python train.py --head_dim=64 --vocab_size=8192 --positions="rope" --init="normal" --beta1=0.95 --lr_head=0.00511 --schedule="wsd" --seq_len=512 --train_tokens=662900000 --steps=4394
Each number is 200 + 20 x the weight over the matrix's rms, rounded and kept within 0 to 999. Layers, rows and columns count from 0.

# layer 2 MLP up, 2048x512, rms 0.171, rows 255-280, columns 384-447
212,169,202,229,215,193,221,177,175,180,200,207,178,177,183,193,208,204,190,182,217,208,157,175,234,209,203,173,204,201,173,218,190,184,186,182,174,211,186,186,171,187,185,213,194,176,177,225,194,187,197,193,195,229,236,150,235,180,222,191,230,187,182,211
198,191,188,205,214,236,211,198,206,172,195,211,217,205,192,186,218,219,214,253,191,208,195,188,203,227,181,216,204,178,224,195,188,225,200,197,246,188,167,217,219,187,184,192,233,216,180,210,179,210,209,212,193,148,203,228,201,207,208,163,196,197,138,189
214,185,196,256,211,198,193,189,192,178,197,191,186,202,195,214,214,190,168,181,194,204,224,196,178,211,178,185,229,207,201,199,200,164,249,207,183,181,220,185,147,187,200,191,191,188,216,205,198,230,221,159,237,216,182,182,216,181,227,236,194,197,194,182
163,191,200,204,173,180,201,204,212,200,180,172,212,193,224,163,180,181,208,204,226,188,151,190,188,187,208,198,186,198,216,227,189,216,161,198,201,216,203,207,171,220,204,186,176,225,211,201,163,212,191,201,228,165,214,206,210,210,203,205,195,167,188,195
203,180,208,226,204,184,187,188,197,207,207,185,236,204,194,189,181,191,177,202,177,217,202,186,235,211,192,199,222,225,203,208,176,210,214,164,207,199,211,194,202,161,209,207,220,199,216,170,188,212,212,216,214,190,158,230,216,194,183,184,228,232,219,164
240,196,186,152,169,191,193,180,209,251,172,174,217,190,159,205,149,184,230,220,204,199,214,230,197,207,212,224,190,229,202,185,211,205,211,242,183,235,221,197,213,182,212,207,193,210,193,159,216,222,188,221,176,203,211,186,205,178,221,160,219,169,175,234
196,216,177,169,189,206,195,231,170,206,220,184,201,162,191,187,191,178,192,191,221,226,180,163,203,177,215,228,178,194,179,205,177,189,191,184,234,221,218,208,205,212,180,234,185,221,178,203,177,189,243,150,225,211,183,171,186,194,213,184,215,187,165,225
204,205,200,171,213,226,191,196,205,194,209,178,227,172,202,195,179,164,208,193,192,207,182,209,209,200,207,210,173,163,199,203,214,221,183,194,208,195,215,215,212,227,206,191,213,214,205,209,216,178,196,238,163,216,196,239,240,218,185,222,201,186,178,217
177,207,198,189,210,215,221,187,222,201,193,184,221,230,228,220,222,229,213,222,186,153,244,172,207,185,169,241,193,191,177,197,202,207,209,187,221,206,185,200,187,202,201,225,196,197,208,192,250,202,199,213,189,221,213,238,197,170,244,218,209,230,204,208
197,197,207,193,189,196,214,168,197,229,177,204,159,222,212,182,207,238,195,193,185,214,226,187,194,179,208,193,227,207,193,186,179,219,213,189,187,207,218,209,168,152,226,202,212,168,233,203,202,188,218,197,174,188,204,179,217,220,206,220,191,207,219,216
212,193,204,194,183,170,211,243,232,221,165,173,179,199,203,194,165,226,226,188,191,237,205,207,186,206,198,233,204,200,215,209,187,218,191,237,208,180,171,177,184,205,243,212,183,195,206,181,238,204,231,178,210,167,199,221,214,225,194,191,205,222,180,173
198,200,218,193,220,206,204,186,185,208,241,208,188,206,170,246,213,202,180,214,253,212,199,210,226,193,202,225,198,204,239,170,205,206,223,216,230,210,203,224,202,167,201,168,187,206,197,195,166,160,190,197,182,208,169,204,171,209,203,185,248,183,185,183
212,195,210,203,203,212,180,224,233,207,219,186,212,200,225,199,188,212,198,189,199,197,170,243,198,212,203,220,193,217,218,166,164,182,196,194,204,216,185,185,164,193,224,211,226,197,153,206,228,202,207,192,180,213,202,238,153,165,219,184,202,183,186,186
219,235,182,231,212,191,213,232,216,208,193,230,217,230,171,196,215,221,195,214,222,213,176,219,193,225,164,167,204,192,209,201,200,188,178,251,210,182,187,200,240,164,190,203,199,231,237,207,197,207,216,150,212,175,189,177,181,191,221,200,158,214,174,177
219,213,206,202,205,218,192,153,220,209,159,230,198,220,204,187,199,183,181,207,212,175,210,203,207,190,207,200,153,241,186,250,212,193,163,214,180,184,196,189,182,212,223,192,226,219,155,208,184,174,207,215,177,232,258,210,191,170,187,167,214,214,206,219
208,214,207,245,237,194,186,208,239,185,202,204,188,182,161,201,192,205,177,183,197,222,193,238,197,179,202,227,201,215,192,193,218,157,196,235,205,251,234,201,202,193,224,213,184,215,209,155,233,203,192,165,176,198,222,203,180,228,174,207,202,194,169,224
224,212,222,152,225,164,224,205,223,189,193,210,189,221,194,180,196,188,169,215,177,190,187,172,163,206,186,221,215,245,210,180,190,183,202,214,190,160,183,200,184,184,168,220,175,199,200,204,217,192,165,221,190,189,186,224,187,181,243,203,207,192,218,239
185,186,168,191,180,193,219,177,204,219,242,212,205,200,209,165,202,195,185,169,194,219,198,177,228,224,186,168,175,220,203,206,212,181,189,205,195,188,196,230,237,192,145,187,201,202,204,207,201,226,200,209,189,213,209,216,230,168,238,201,194,183,206,197
188,203,208,197,202,196,194,185,181,213,216,166,182,199,211,222,228,236,213,224,203,204,190,194,213,217,172,226,221,218,200,218,187,231,191,207,194,178,183,218,246,208,229,190,225,207,176,179,176,197,188,200,178,193,226,196,183,217,222,191,235,212,199,178
232,230,196,200,216,175,194,196,210,193,203,160,177,195,197,180,163,206,179,225,197,204,182,193,207,201,188,195,255,187,186,206,193,201,209,219,222,187,187,213,217,207,195,202,223,220,167,223,224,175,212,201,204,211,207,237,212,167,224,202,214,177,202,220
228,228,212,166,215,175,186,185,177,198,199,165,234,210,235,192,185,186,204,171,205,217,173,198,190,211,227,225,209,205,212,191,205,199,224,210,187,187,184,224,155,190,185,202,226,175,200,186,170,190,209,237,186,202,194,233,202,204,177,218,197,196,214,209
221,207,197,176,183,189,185,189,198,187,171,188,190,223,170,237,200,168,152,194,195,185,181,188,195,218,242,234,221,248,210,210,219,209,193,169,215,171,192,170,230,230,196,182,242,185,168,198,218,200,192,199,155,179,203,189,194,180,174,202,197,207,211,194
169,217,210,178,163,212,195,192,176,212,211,214,226,192,214,210,185,237,179,208,189,232,208,219,226,221,207,209,185,193,181,202,216,181,200,194,186,216,248,186,222,215,191,188,227,199,220,170,198,216,193,210,186,217,200,174,147,169,211,213,203,208,218,159
187,197,204,197,213,209,209,172,195,207,188,197,208,225,212,201,192,208,171,200,195,189,196,237,213,207,192,204,198,210,178,182,173,180,186,210,225,237,200,190,198,180,185,163,191,211,186,179,173,197,198,217,179,217,180,221,174,212,234,208,200,214,179,200
212,232,190,203,196,215,225,213,174,186,208,208,227,210,217,212,216,194,189,217,205,225,182,226,212,205,187,186,167,219,218,237,185,267,171,200,180,175,213,189,210,212,202,182,208,213,191,181,214,227,192,192,226,215,173,173,157,192,215,194,226,245,175,193
221,191,215,219,202,207,179,220,167,193,232,157,191,183,174,205,193,200,224,183,179,218,210,209,214,196,186,162,190,174,211,179,167,200,199,144,214,184,239,227,223,209,218,212,182,216,205,215,205,179,179,228,211,201,195,202,225,184,222,227,182,166,225,191
# layer 2 MLP down (transposed), 2048x512, rms 0.127, rows 255-279, columns 384-447
239,171,183,230,188,213,237,135,189,206,207,205,204,187,200,191,190,222,212,203,226,192,179,195,202,198,207,194,187,190,194,175,186,195,161,179,225,207,220,187,149,221,192,195,209,184,176,184,210,186,190,171,193,215,220,159,219,195,199,200,214,220,184,207
201,221,164,231,222,190,219,206,190,183,188,199,184,230,208,208,212,221,185,211,194,234,181,198,168,207,215,181,217,208,195,215,193,166,205,189,180,176,216,198,214,235,209,183,188,179,215,207,210,184,222,220,159,203,185,228,246,185,181,202,216,196,232,222
199,202,223,185,192,189,179,180,205,210,192,180,182,191,214,168,155,203,214,174,208,222,200,230,198,190,200,184,216,152,174,218,179,215,220,247,189,216,176,177,194,203,165,137,175,220,210,207,226,178,205,177,207,214,185,190,230,179,219,171,211,199,161,209
209,181,215,198,174,204,213,188,182,202,177,209,199,189,185,210,192,196,233,195,211,158,200,206,187,183,189,185,205,178,232,210,211,206,186,215,224,209,197,198,204,200,172,189,201,195,188,174,137,216,184,228,228,206,204,222,196,176,168,211,215,213,224,218
206,212,231,225,191,209,199,165,189,196,215,216,189,221,223,211,196,211,205,228,195,185,190,235,207,188,188,214,197,239,202,198,211,201,202,146,210,180,199,214,176,215,200,155,168,194,210,188,219,157,201,234,224,226,186,232,203,183,222,209,205,172,183,184
203,221,191,232,189,189,194,165,217,217,218,175,197,165,198,183,216,196,166,199,223,189,187,207,162,197,192,208,217,184,205,202,182,177,194,158,179,210,210,171,199,207,234,216,216,204,170,183,154,182,207,199,183,216,187,238,181,202,222,189,195,211,202,205
193,202,220,203,200,214,223,183,184,168,199,215,197,206,222,220,217,234,168,201,180,195,176,226,200,200,178,228,179,189,164,201,198,186,210,206,192,210,162,200,165,214,235,198,198,226,196,193,190,194,178,209,204,192,202,186,180,225,154,153,200,201,171,208
186,177,198,209,235,213,176,182,219,177,197,177,169,214,230,218,189,227,187,174,256,236,165,191,209,188,175,237,197,165,240,227,203,167,217,210,189,189,180,202,208,199,220,189,207,218,190,194,181,182,178,188,205,187,194,225,222,182,242,183,190,192,196,229
177,203,192,195,228,195,211,211,179,219,168,153,230,221,191,183,201,189,188,217,210,149,167,213,217,200,209,280,205,228,200,221,177,215,222,182,203,190,179,170,213,197,241,193,236,195,181,166,193,190,203,170,221,189,193,246,218,178,233,161,211,196,182,176
200,220,199,169,176,168,161,221,159,212,183,194,196,218,203,205,198,182,234,224,187,216,154,210,176,202,190,191,215,190,173,210,232,196,231,196,169,240,220,211,175,221,205,219,200,169,192,207,200,206,234,211,207,197,187,201,185,200,206,206,207,222,173,232
197,218,205,203,164,181,193,220,209,219,156,211,171,202,195,197,171,197,243,194,212,199,216,192,200,199,220,191,188,173,207,165,209,204,177,196,214,201,171,217,178,189,209,149,198,202,172,174,220,190,189,196,226,159,209,184,217,203,195,195,219,151,199,211
178,217,227,190,184,203,189,194,197,245,209,199,178,191,190,193,216,219,190,200,254,219,202,195,212,203,173,204,251,196,201,170,213,188,188,199,194,195,225,206,212,181,177,189,210,251,180,183,177,217,260,222,164,205,176,229,191,204,196,201,254,171,230,198
215,190,198,207,190,200,205,171,202,207,189,182,226,194,211,199,197,217,187,195,187,174,174,217,164,226,230,224,194,193,208,197,201,214,221,189,195,208,222,198,211,202,181,229,184,176,229,232,213,207,203,184,176,201,212,164,190,208,230,197,207,167,190,208
223,250,177,209,226,218,209,186,212,195,197,182,191,191,201,224,202,215,177,186,211,206,190,219,248,198,186,196,207,174,206,206,212,176,157,195,177,163,214,205,198,207,239,206,229,203,194,204,215,236,187,236,209,211,176,191,177,211,210,162,221,202,196,202
188,217,224,203,210,207,219,191,194,218,178,199,216,214,205,198,222,169,219,204,185,150,237,179,185,215,208,206,166,197,213,179,182,216,149,202,179,232,196,156,185,214,261,221,229,215,178,190,178,176,187,199,244,233,199,219,200,226,215,171,210,187,217,196
175,255,222,178,193,176,208,191,166,206,176,233,203,183,177,186,188,207,211,200,176,209,206,190,251,195,183,175,199,190,179,182,202,164,210,201,202,175,220,213,195,201,215,204,172,222,186,168,201,186,213,200,202,177,223,215,205,197,232,190,203,185,211,222
186,213,183,219,223,185,216,180,242,218,183,218,202,200,179,202,228,193,215,205,187,206,168,183,182,199,182,219,215,208,177,168,183,203,221,206,142,204,187,205,183,181,215,217,192,205,185,216,221,173,229,198,190,170,162,185,205,181,210,154,218,192,200,238
202,191,194,261,200,210,221,219,178,204,179,207,190,206,200,168,198,184,214,209,177,195,226,187,221,219,184,211,192,234,213,202,171,199,194,215,193,185,219,201,214,225,189,182,162,207,185,177,147,216,156,159,193,184,207,174,173,206,193,214,210,207,227,206
188,198,194,191,167,190,192,210,215,165,179,206,185,210,187,217,193,213,234,217,210,190,206,199,235,192,185,198,211,208,198,175,217,228,194,219,223,200,153,214,221,194,188,223,203,228,175,207,148,206,189,176,176,192,213,184,173,185,208,235,211,182,186,181
201,219,230,195,174,199,214,241,219,199,234,207,191,189,183,211,196,216,193,198,216,199,210,213,216,197,226,199,189,188,165,187,211,194,214,201,206,169,183,214,172,221,204,201,186,204,199,201,200,200,187,203,232,185,186,182,199,185,187,223,203,212,232,206
216,188,198,202,215,181,200,216,209,211,218,195,206,205,232,198,194,174,208,179,204,210,204,224,201,188,194,202,183,208,205,207,197,205,181,181,213,218,196,185,236,190,221,188,193,244,206,152,220,239,167,181,219,168,194,169,175,213,202,199,245,234,247,195
188,191,192,146,204,181,182,192,199,201,227,214,222,199,204,196,149,239,184,222,156,235,172,173,200,207,183,194,202,208,187,199,209,237,182,202,201,218,185,173,172,163,222,186,223,238,209,179,215,192,199,198,188,195,200,158,184,209,217,254,163,221,225,198
186,207,209,174,222,209,152,188,179,187,212,180,205,193,233,252,169,228,184,228,219,186,194,185,215,232,212,172,198,200,223,210,205,197,203,167,197,205,193,218,206,157,204,195,239,198,208,219,226,187,205,175,216,198,185,202,239,217,180,167,184,155,237,215
206,219,182,216,213,194,199,154,219,206,209,177,226,158,223,263,183,201,225,176,194,203,146,198,202,173,171,203,200,180,186,198,216,178,193,210,215,164,202,210,171,166,201,192,209,207,179,177,185,190,221,216,247,166,218,248,199,183,178,178,206,223,211,196
229,191,199,194,192,207,227,189,189,237,208,179,172,211,191,235,204,206,238,206,196,205,188,188,208,188,254,185,188,217,215,206,251,213,177,199,172,184,192,225,211,211,207,193,178,223,198,205,228,189,158,222,185,175,201,220,183,198,186,203,161,150,211,162